From a checkpoint of a small transformer trained on Wikipedia: 3.8M parameters, a variant of Muon for these matrices.
Each number is 500 + 40 x the weight over its row's rms, rounded and kept within 0 to 999. Layers, rows and columns count from 0. Numbers have three digits each. The size before them is the row's rms in percent of the matrix's.

# layer 8 MLP up, 768x128, rms 0.0647, rows 728-767, columns 0-63
102:493456421489505478422526474488479489451563500484491525525471563504539541502482549554431543556535527613534490536446462508491458518492464485476489498452521500489539487560555547464497466508531461
101:532560495563524491600433458523532491462511549542518489491511474547518535527482458485495511539567493499503559506509510473494471471519488500557472451516482480529538515489434590480443473460560539
105:491451508457553552507494500532527518525497439551499474503499479502540456511531504529463579507500475502458554480471545471492545443507503489550460455458523546506534534532489518471503518527511385
103:519481480599573470540538563524558457454561511518526454396508554447488494521486470534480518505477517449536501518548462527562492510527487545473610473567480510491463494461493524516511468482469478
098:518523440499562448522467494616515483542558510562515498462489524485535481433517511496532514547501531470494471532519470464570471483563498526462477550535474478500534482437492473479520554540483473
112:594527463549533583440461492496476504564516463523504468539495540537514521458452497444479472518520524463573505456509555475499500539578546433529475490433527489473482433498459529524473564592546503
097:521575539432496509531496485565564514544491449574498506515540464476550421504479518485522472556465573516528532596542501571473419502551501534464473517453539570542502571542490484492501499558559480
099:443505444525466494480530546550554501533522479461433455540443483513497483542545502487516402565498517485532486519527494409498557480517559522483476563401503488507554487448513496499476474520479438
100:520462519558482484441471610525494527516555450530487442515474498505497525480392518497557424546504476496482486460532525540456515518457487473563464447520497500527547557562440469539502445545547541
097:430524493490485437503535533530538512551531480503484448544509531471486512560465541482473504582461506517457530498529503439446488465448464508467418475503426529504500455578495459472611532504547423
094:506539527503570483511372519443500510507537531455473451557493466423530513512442523586518514446478482479474562425510509454508567504492473529517483557495501503492488400472497466450629562577529449
102:463469525423525503416478576485539559481442523572465507491441515480495525506497448466472478478483474520550388461484455431438464509524506512488488513478490466449536518482511488534453407516505525
097:544542511533462573481467530526571547450579476496466549589484449458456488530497439498476516514521575500514525455500567518474496549526485485562560532525533500466450549434473489492523498559539497
124:482486436486486483449423516411526532468532501483472437516526464432526490533469514424521535467505494485508524544476558492481450483519476525494535424503534513487480575479500468561518493475510551
094:548581539499477536451438531449482591492513513479505476477485557484506492485527438576581433539513490519435511512428471474501466508524500542524529428551483517492488498561486417540470538530572577
103:489580474567569475513511517518486456528490509490544519506493437554515498508509479466411503467511492471470503520553517549488481479525544507543546469502481452505464572499516504523508485467499455
101:437525490443496588450482599431523500503547439557634462563438539467540489497532510589491520491516443512518548512431487533492481509413546542510521486553417512516569513521475529536511471498491433
095:482566493482610556523462509476476518482454476566535516491438565521512568516528541532512569489513535459424494485479514487486507479505481471529534507467512446498444558507515471402508509431522473
106:481553474472534466427547503572466625417502492475482453519520515509437509451442401498465537455547476471482455422528474469496493516536523437476517534514481471571505506530490493441513534523525501
111:513505507441508521482492514433449529527501580484500528482441451537591501475496451488485528521478443595460456514477480549441567461533497573458425480476570565465476461503536509568570497451458455
105:530439531461505486535469541461519472465507496465504478481497492518476535561472512544551429524538456446489503559527547605538520540572534541467542536481515484524482473580487542547551514503525586
096:553508497439505509500512457483526450501558481476545541504463531520579524439478557489444487505463466469593432577516545544520466526457488513510504496443449539442585526484489502524522448579485495
097:525529513499447434550487538467508572431578433471449505536546484491500429474531496504540449542518421452485513500522437488507439565527523502513519460450564540582500470518488491474428519462488508
104:496530488530507438491474508480579551450513502548481487550471506505557489405549472551432462492554541503569519427462549378535435510466493512457529487501523507511501481469530536497501524453547541
101:487417505431485492481478510514511482483512584462542470522487449516483509477486455496540551480476482369553539540509559477504480487498535532519482503448458522550486523507551449573590518571503476
078:582503588517489464453518530496427479468531480503541547449533455480505451534407542528424480512498482518457483535536498513485565480432507558457552441412529527513527564477447591526514414417481423
101:575465473466514457481501507462454443536511476537513431570471549477493487474452525544534534588507461467518494484445502462517496460508442517490490483447503488554476549471530523546519523496462492
099:483414493508510506446531438487514551515477443539452532491511538456478480470479497548489467448472544459462502472532511534480485444564468519478488584504433489455457459395524517475521516447561491
098:557482531530434573532529487452427567483615442491489469539507587509481484526477494529468546516461485526536530441510475541492516496516478507551543464494565501568518464545454507516512511514490464
102:469490519480516434549534433465563440483465489556542447494434551436482525502484431456486552477561463495544571427529490427536537522504454494488436505520433512566482504471485491472542541440484443
099:571528468580495429528507525473514441515516510545494549504511537401509459454479509432455416546462541477500496472492531482504453465461432473589530483522469560502567496559504389443534529470545520
101:519514500468528519473486518566517495532524472494492538406452584519518527494466490490489493504569483531510471523527492508551511429537560490485496475501500482454525551555484529541638476495547487
097:448426500445504504509486480469543527452533409510518394475557492479452501518462515484470559544412480443403533455516465540503524515510542485501495453528553470470501468561503495499475507557465505
096:592414548442457526487497537504519564549458514475492513522493548489505490465522518427493498395506472466408535474516488566555502464465552476502533485548546444451515520459499482435471468519538421
101:497564535500516468474511545474530519492581495512500502547473517476548542561565516518626493496525538454443497449536433540480488447475494579468553539548569556508426467481439547534588506506531543
102:486432483493532522551426475473498525588485506523576480479464457490440462472485518454479513488528578507476472586569513503458503545571465528489419482503548464505480512553490476494555466493454534
098:503541511453495560459511497530520546520487467464496464471453519480487454575575511453549472573523571474554562494441536527463438563548528444523488470468475458520449540437565517492471547521553560
108:564466476505531503470487524521593518522531545522619521470505538500580492456518542487470481497533458500540431448500531567432548465486497498579549435532512499582413471533464561511457394502509505
093:502513468416518556516423468576458541397481509514512539548446500446486526471528467454515519534509536471444495450532470520564477520523501491562512511445549433496502542449522555506510522439503469
095:483508557539521434545514556529499582486474537560481472531542480499496498512530512602602500507430485497550508565465492483501521517495485526503442484527492510478459579436521455445483584528519469